Weights of a small GPT-style language model, trained from scratch on English Wikipedia: LayerNorm before each block.
Each number is 128 + 24 x the weight over the matrix's rms, rounded and kept within 0 to 255. Layers, rows and columns count from 0. Numbers have three digits each.

# layer 8 MLP down, 192x768, rms 0.161, rows 0-67, columns 96-191
120102089124156143118123135150101105117125129177185115120083163155146121140137133109130108133108132122116140120134166157150102135140151105124121098105184114110151135149155185121115114115134137158169097153123145146137135169102109099128112132130160113144094119150126098124152089139095119134
088111153088098184107145138127146123149121102121153122099147118149130101132139132138144122136114162164155151106110128108143080109156141113109144167125087156131134121150143147119118145110132081135117142121110112138116123139106163130079133101137117126133112146111113150117121100044142122081
132165138109117146148145116134110152159151146153178179145202129128140130121119130144122158127122146121156118140107149138110120134121118142146168106116139119129134107140142143141144170130121177131100121130162126087105126166159105106116083085134094143119135098114129161091079161147146142078
169131118083152139131124151124095126110093131159096132078125123131121128142143113125097086107132098136125139148113128103111131160132156128157134146140130149079128149149143131180124088115158095172164083135157145164123118127096132121131159138103177144167168134190109125105108130147120089121
116103121138129154145080130144118118056147109093174085122170124131150109094140127122104145106114176117153136174121080145166141128111164130192147145115118134141090147155128107125134147150135121079136149157105132150123087121092181082163126143075143152143152121131135143116154140139103156120
119129119116150101097134143137124119147113135139143160135106134102167162124138126155130146182092134091131109124146076168123091122154093125099104150093144178090139170140169100104187066177121105198121153170135139122104132138146129083136112137139151191148166130121129163125113118119120107115
162114128046128105147142149162116131169116162122108146129161151107160115142063087164169194136105108123149125123136153102171147138117153129149133094098142115126115152125170138122110139159109151146129120121105114144140091138146137127110124126105099163104137144150158151092133129106173114104
088147128124133166114147126140165126121121118135108111131107085147134132148089163138096102141139159155139108115073134133123121121158111117140134188140150130116146162094106153115100107142121102099107157146156123115130143146157138107159114152117113143143111107155095162115104096144121109052
149084143141137104113164125117109140109149170148143193109139128147131140124158149155144110180115097118109134106140169170162118129118130141103148126138156147128124133134149149102137084115147164099146129128105155074125162130095153142142089133103115124141104159146113156107147079132105124116
120167106105094091124134080114120118155121151176116124130141159159057110162098140122117145108136121145104096090143099107155095148120124170140108178164174118135166132132200148145163159129138139143137117131125121112097143133126119087098110139113075133133122126141119113146095124120124059063
150123128095149157111050128125093083154175131094140081149144120120143104109117101124172122087143141122118142119119150132136131106166156088122112172118127150187126140125116098150139156183079128119119097140103135137171107079108139149127114119137114119149146139092148090113119151139161127172
164106102089084156148143089107127119145138124149125139141130129144089110140064107141158148113123108131128155157142158143151149144188168096113123102113138108113103083133116110171151120153144164081141138094152185148142150114129131128096114111160102115125129166137116112160139092120129120140
125149135145124158118145174127123104150145113141139072114218089127147161149141144156125117129124141127103132134149122139127140129101119097120139045135143120141149139113114147119108161071178100140134116128092160111103183113090157150130083149146100112129161130114119175099120107152157163099
125120121173087106122104130114115107160163139121160099171102137119109128142158126107153106185170123121152147124090081130102100133069109111124125140108127130153086124135149096165170119136151103132111165146126153114123137177094155177125114130117141143146130178121138125092143144132162073146
133159133154101094136139121132094126128136115141134115121113108146169126122132158112125155146093146180142112132089149135070109169140147123139154134124114076134136098130116094168135120116130097133107118142183140151134130133142155141128126123129164168122154138118134109125118100135083100102
090104149157152152115107154155110136150144110068163150125130121132144130163104146171127131109113129134110149133131132118128134147132195146136146147127136119128108108137106138152147135138116123169134135119134106155161124107107146140129128108080158145087147150136175154113154151114109127132
134106132162124161121158143135148132159138123129109087137123123126141155117134108098155161125106139107081142108102106145180095084140092116083168107106118110178114135140158107126157103141134088120095130139174134102114104134129152150152148150119132111113113100113126104151133042090140106083
141130121125155131128125147120152137131156141082163114126134085122147152170122150082095127109133129121145117115157167132162131156138112129130106114090104098141114153130141065153145112131122107124106149150116167101127077155196115165109154110127104125128141114123114131182164122110126131089
099152173154101165109131112128107136144161100139112157126113154117160131141089128140109118116159143140123117114111142133100106148114146127149161117165130127153145154121119149104132121119142129130185104141192078123120114145122150175138158127148137109119164069137096109129124124162095127129
110139130113118105170117110120063132109120124128135096130133126151120109121152147124108135187155152134098203109151119108131135078121109124128129119195083149125166093114122119170132144072103129123104129138106155141107104095111147148118128127126099090089167112111160088093098158169138119187
154132098101141159098145145160083124124139152181128150112164100139140137155139145117131126142113180183158115126144102122110134110111105142124093185150153148095165102159088137140118086091142114086135112092120128142126155106109182102076134132108106135081107120146147080134108159135144090123
139094132121105109114094116104091148122114131143101070114112094150157086117082130139098148134129156101115106111110144139166120136136164122139101146178095123132144125145128112078056115105104119157158150135091134105129097102142134102135139135133097125088124096147119127178142112102124165106
145136165144137154148117149131109151124105120125117135136117129150118121143127136113126128093133103084123184146146180121096167138135117078108144083171128126092127110163097144124121149101107134064153114131104099145082128120169146126171161137097136159085153071136109123108133086108128118154
116125104080096170132107098133125114133156114140126122159113155134113108135097164135133110134141173176130087131122134136144101136155196125119130113107156105100139144136147133128146084168126095110133123145135131121105139123149060128132175095100135090150164154096110119115142182135139096102
138169169151099168111119142117161126139120090149128130141162091139140125115164102133101118130098129104087122160144159142098096142127135136140110135163100148158139108141117131160102149174131144135086123129090140153116103140133118144146130122131109126106076115097141157152145149151154129086
139099139134141150098170147116133103093110141126083137123160131140116155125133111133123158081106128160064175116118136102121119105125131156138114120161124150130161118153098123100103082129107125115114138174107109122138113158135174094122161133150120129101081121136103120128116172149132111114
146161131126192141132140137102155099100150148170160122120119149114126087092164124115105110095079111127141115143106155155126137128130128134173119095097134124139101159155128142113119114124114138147122120121102100111169151136150131078142086104103132123120115150107143111121125159145148080148
159130160136159107104128147133157121145130129134128108079093107103142130105094137167121149099125134114161102142139139114066133120156127148149127174065083157123131132127143183143119137143119113158150118164118136123102171132125145132149160112124120156113129115165110098140074125171088143169
121147164107145115148185131147111132127139131159111129120119144076120114139101141138161104121156110144134113132177135123113194130092095038108148074133109086141149090154116122163132121121102103142128112135142111139080143141151136097137159121109142192147112164137090111113075138104107085081
155126119152119134158104093167111138112098113085130138106119157144117131127123133088131140101096141129092077136127135104129188166095164101153094098136094097123139132115151137164155143111140110125135137114153134134123124147169101104128149117147130140099129131132108142100107142112162135150
192088158126127138146098116151074148161108145152153146114184098156129179127148151130156165128106152135122141157130159141097162104111122149115124150106106122116111186170088147150150144156119133113127112116109113130118160131157136140094238099150147143193093137134122097160108123122142094148
113131130132148135126108119137189144102133158099171144164165133170143071131140104134136110133088115133101135134150146132115123130135138141150136103116092145129142128145160069146137172113144140106146126131123100151189128145114110138153159138131122119131103114154128136139191138162113107126
144147114180122114149172064114103156142088141115171136170158101154108117138138132109139129152174146153121153111162119139103090116072148166141125147154124153135099131112115091136086158123124162142164122109112181150133116154133109133132124107151118134144131142099122137139132169123136142107
109153108165111126118164178169086125115139106136123116163142099082138129111109132102125075167116121094155145113136129093110108106131156121153114157152129145136128139107147113118133143088131090130106150157137114078120163130132139140121166130123150129138129146127183152130089128148128117114
137166114145105108150104105121073127137144126130166149147128172159111147115123118166133154160133114106131120177131099146179101161123145114150140135137135166153109157106142143145120153160134072159103122092120104110101144114127147111159084161090127143174118161088100097111164168083092103106
116158123134123117125145134101152078099132140121106134134164143157153092126132153101115086114157142157107088099141118129138109144127146126159121066112104127178132137099122088100127118119115147119114129141154134114134145130138118112121150139118136133108144137132095104138106150101196125064
111092118163104130124180088112145082095131125104167098133132112093132115148103119138116116108161097114142166109097159110099146126130125123115147093109172148186103136131104123140137127083146133098111139147124139123065119154131120132138100124161137133140121125144111114079120124090118113138
127148108121151142100149125102091115134145153144121152156146176103136189114138106136135096114090104112180154120162138162143140119080117159136099110105137154132086148136113113148122114111155112107096087164070104128112067156125113125144129116137094105108131137111139149078164129113139070094
095121125138071117140138130096139129134138097087096129115126179136125144131097108110097118132163161126150147148132171102085122106148135158132113063128122118115143096125142092091132129090151121128126109148132130115144112133129109114124131149121124177150137111143105119158125118125115096091
159129135151136132123119096098136142139150106151127121104132137152107101133152124098139132099089151122108106104118130121122201119140087079134117094109172129170116123096138141130141125094103120140152111154167132142087105104112167147171179114108118142125107160148118107136078114128152099114
120075064092085129127096124137154124125142120214150111157116093140156149172157094142087125151128104154181127140107085141161116133142169117124138087122142117122142141142086138093126131158113107128133120121120149150096165126185114145153113129156139136123136114140094113133101143131144157091
108082105175158144107150126102118132066140166129139147115107123116163148174114158153107106139163115134144121129166101126107115135142087135109096081078150103123130135176158110141137120133104168163133135135136137148115166106121122113131086141126144105110104120077152123146149107076144117123
125105168133146156141129170123138133153130114088169158123101168128151092139160074185112123110103146138132109142098160131121109137122094082162172059120175102125145119113145112158101102103124122130149147158167145144131095141149111153120129137138137156138149134138118129137141128140161126104
155142078135134111086098150125109128132090125123129046128135132115130128121111192103128154136141109109158141104115081145117152093106122097122098141115154131147153124085148154094140130140121099156104122142154166138142163163162094106120117123122096162107098148160113160147067080164136108113
161162132144110201111135136139145128194140143090114119162110118093145109134161138098121127119094137112163133106125129127157113112117133133151109153127155125128148143095080090121116129132117142145115130132143125175134129122140113130134118127134146165141079074151132140109117087152141134163
124126150132160098149107146131110164115128112100098176111153149103145110105131137171106158165124126108121124128111142157118147154089129121118134108152144125128092176071131136106142098172110171116123117124123105107095137096122095111104119131141090131094087100136164128131127151123137143146
144082142176120144141096134129161115113126057125120074142127140138126122111153156151113147121153130158145166114144092133129162091139086079102142086157161122173120076136149108111156138113129102125136124111115109129133136108108124127095114128107090141167162132175136140128163121141153184124
184107114141173138168069148100074142121162155115127124133107178099135130113133156107124125133106136129132118112085102155103141129114123106111103117134120098071127162135136134128112127166102121159142107101163167145137117143125106136145090129187116144124107073116144107112120115143186139132
102142121135146113145133130138102083090143156136141147158120133141112139126108090147089134116108096114106110132082188132126110105108134118115104135127172141127106114142101135135151095082138170087141131151108141133130110117080111100145112127136120144114102176134142139100144124124145114115
140120115121152091118151097096156144118144105126144097194063133121153159149154122139163100187120139126132129096124085121079116101116138120075108139113149108129150154120137123137124113150145151097096104121091107136089086098099157111158078146139152122131144112133117106137159125079100117154
143109069127161092088161095067134124156146126124130121101147105121144132147133108159130149135154157111136070107132102127143139115129145126123172122134161144133148169134129132088129115138127176182096088117122053126119137130101107117134135132104157149127092132136131136154094157159172127170
120118169082124119125102121104158121183147158126174192113148073138103170110102100100112135157160163128098138114121145108128093093129134121117076163128132111134126122110136087139127126116142160131137151117116113112108137116150128160142158138139138106152107139111160116091148144110105092144
132141101138168122142159126146129080162092139127074167086144106137161132099136083120154115134140159120104148168161107148150131131147132132152129168118145155120146143116089143137146115152135103135126132116136139149155097118104144148101130136124126167148129129154111142158124101125118113138
120098137151128147099090125103108139159145116116158089122145151133158150094172161102122131103163129100189100153131131102148111170111125107136108106113171126125119122144184066170130144114145094150100128161084151110109170172106136139122129146119081131131153147141152128144159112147159151123
149101137136121124099121143127116125120115127131113116090124115157150149148137149117134101101139165132163115138110065172144098137116143120097107070144087108152130116145120190112159130149156102089140153118162150123101148155158144110127091143135136130073064149097111155162114116088107122142
094124157120124172132119172133101142123121072110145122104137140146143118111087142095093144106146153149123093123124139103128141129093115113108131126164104112136157083126145123120107090120108171098123128143107147147070136120131115112092123120083126063115155109148118151091199131127126156119
134102128133113134118127149176067118147153110123132156121140128097134134139090088083155119126122142139075162135146140148103130147116139129130111149138078139154133130084127140113101127125158134097079117124092174094097120093083137137143129134132138097153123095115163153151177090120144147157
147110111098135122143119102155090096138119096125160109151129135156121149124138125089160141127093163103121093170119100121141107106169145134096140148098128083127105212149131119138118173182102112133096164168114163160098106136111138123149122114086146121176120151158119117114102099149121138109
169110177162113115112150122086118112116145135122103122136131140112136116141189073139156147159085108141152153081131122144118081168139118128140153179148092120126137118087155102119120167113077126161112089151148133136166104152144117126146118128100141131151140119110133123121155153112149145148
197135214135132112151116130112131174139153107062109148155166186118139062128115120072142115110126132137137165123134121142136088129115156157092113126172125141129107090160129154137101124135135128163116129129134154095114196104071148138134101120136187142121136108175150141146144097038115172094
117129114172105167155146160131113104126117121147112149110132099119142155130170147140133140147102150135126114111137135106134123150121122140148163156137104120086135092145115122127109137126129140142138145115146123098114150168171105099161105111147128124138082139125153150116118137132108140123
143102093164065119156129099121132130115158148122122123152139150104135118128109144134131125179136127112138135086115140158180121168154151140161163116104101082135119162120107145132167130146130144146143145147111156135124090109144093104117132113128119142117130090110096125135133109135126083170
138131119119130117125110172104117098097155171103169114073142161163123138128075115105133123136132126133099106163107140123117128146130169123134135179105119128135137143129140114096149119156137140086096118155126076128108129147144120109112119113140123170104135141102152125122164144171133113147
122072173128130138128107139105111183137102144115145135125156106135133121105111117105129114084128109132120137143125121128116126097110140157125118129118117150166124135112125131116136160128153152144118112125141129109105141125141129118161092121136128086099120118130134163139111144139099155139
084135143147164143138116120149111127089061133138140108100154117148137150090169175112153108124121132152125133152151133123132103148163109139128095122149152165122097134118126108105130097116148145149110108151161142154142145130084123135128137125123126099172132127099107148119100142114103109079
114128099117104097126157144131102146130109189159079166144138148128118077132127109135114130156073102121103114145121127135130158105103131147175085142116120113124157107083128144147109108142139133142141141119115118160140143126146138111131138141162137142108103147112107184123095138198114167132
151114119146198099107154100131162150133132134107105123106082111116114174088162103176164117167115178093157181161130139130134109080134140111079102136058147100156156107129103080135146121089118071098140140106118101133113151146145113097135150099083100098106069157166191095130104133065117087126
098133103169125126140089088112126128104121151175162115107106124163059094120109131128105108127174123141079185099120112099080105144159116103125162146131216131173115101143151133116143105153090140168138165116145136160154139158055109106124104125140113125114143133159125144115164079087124089142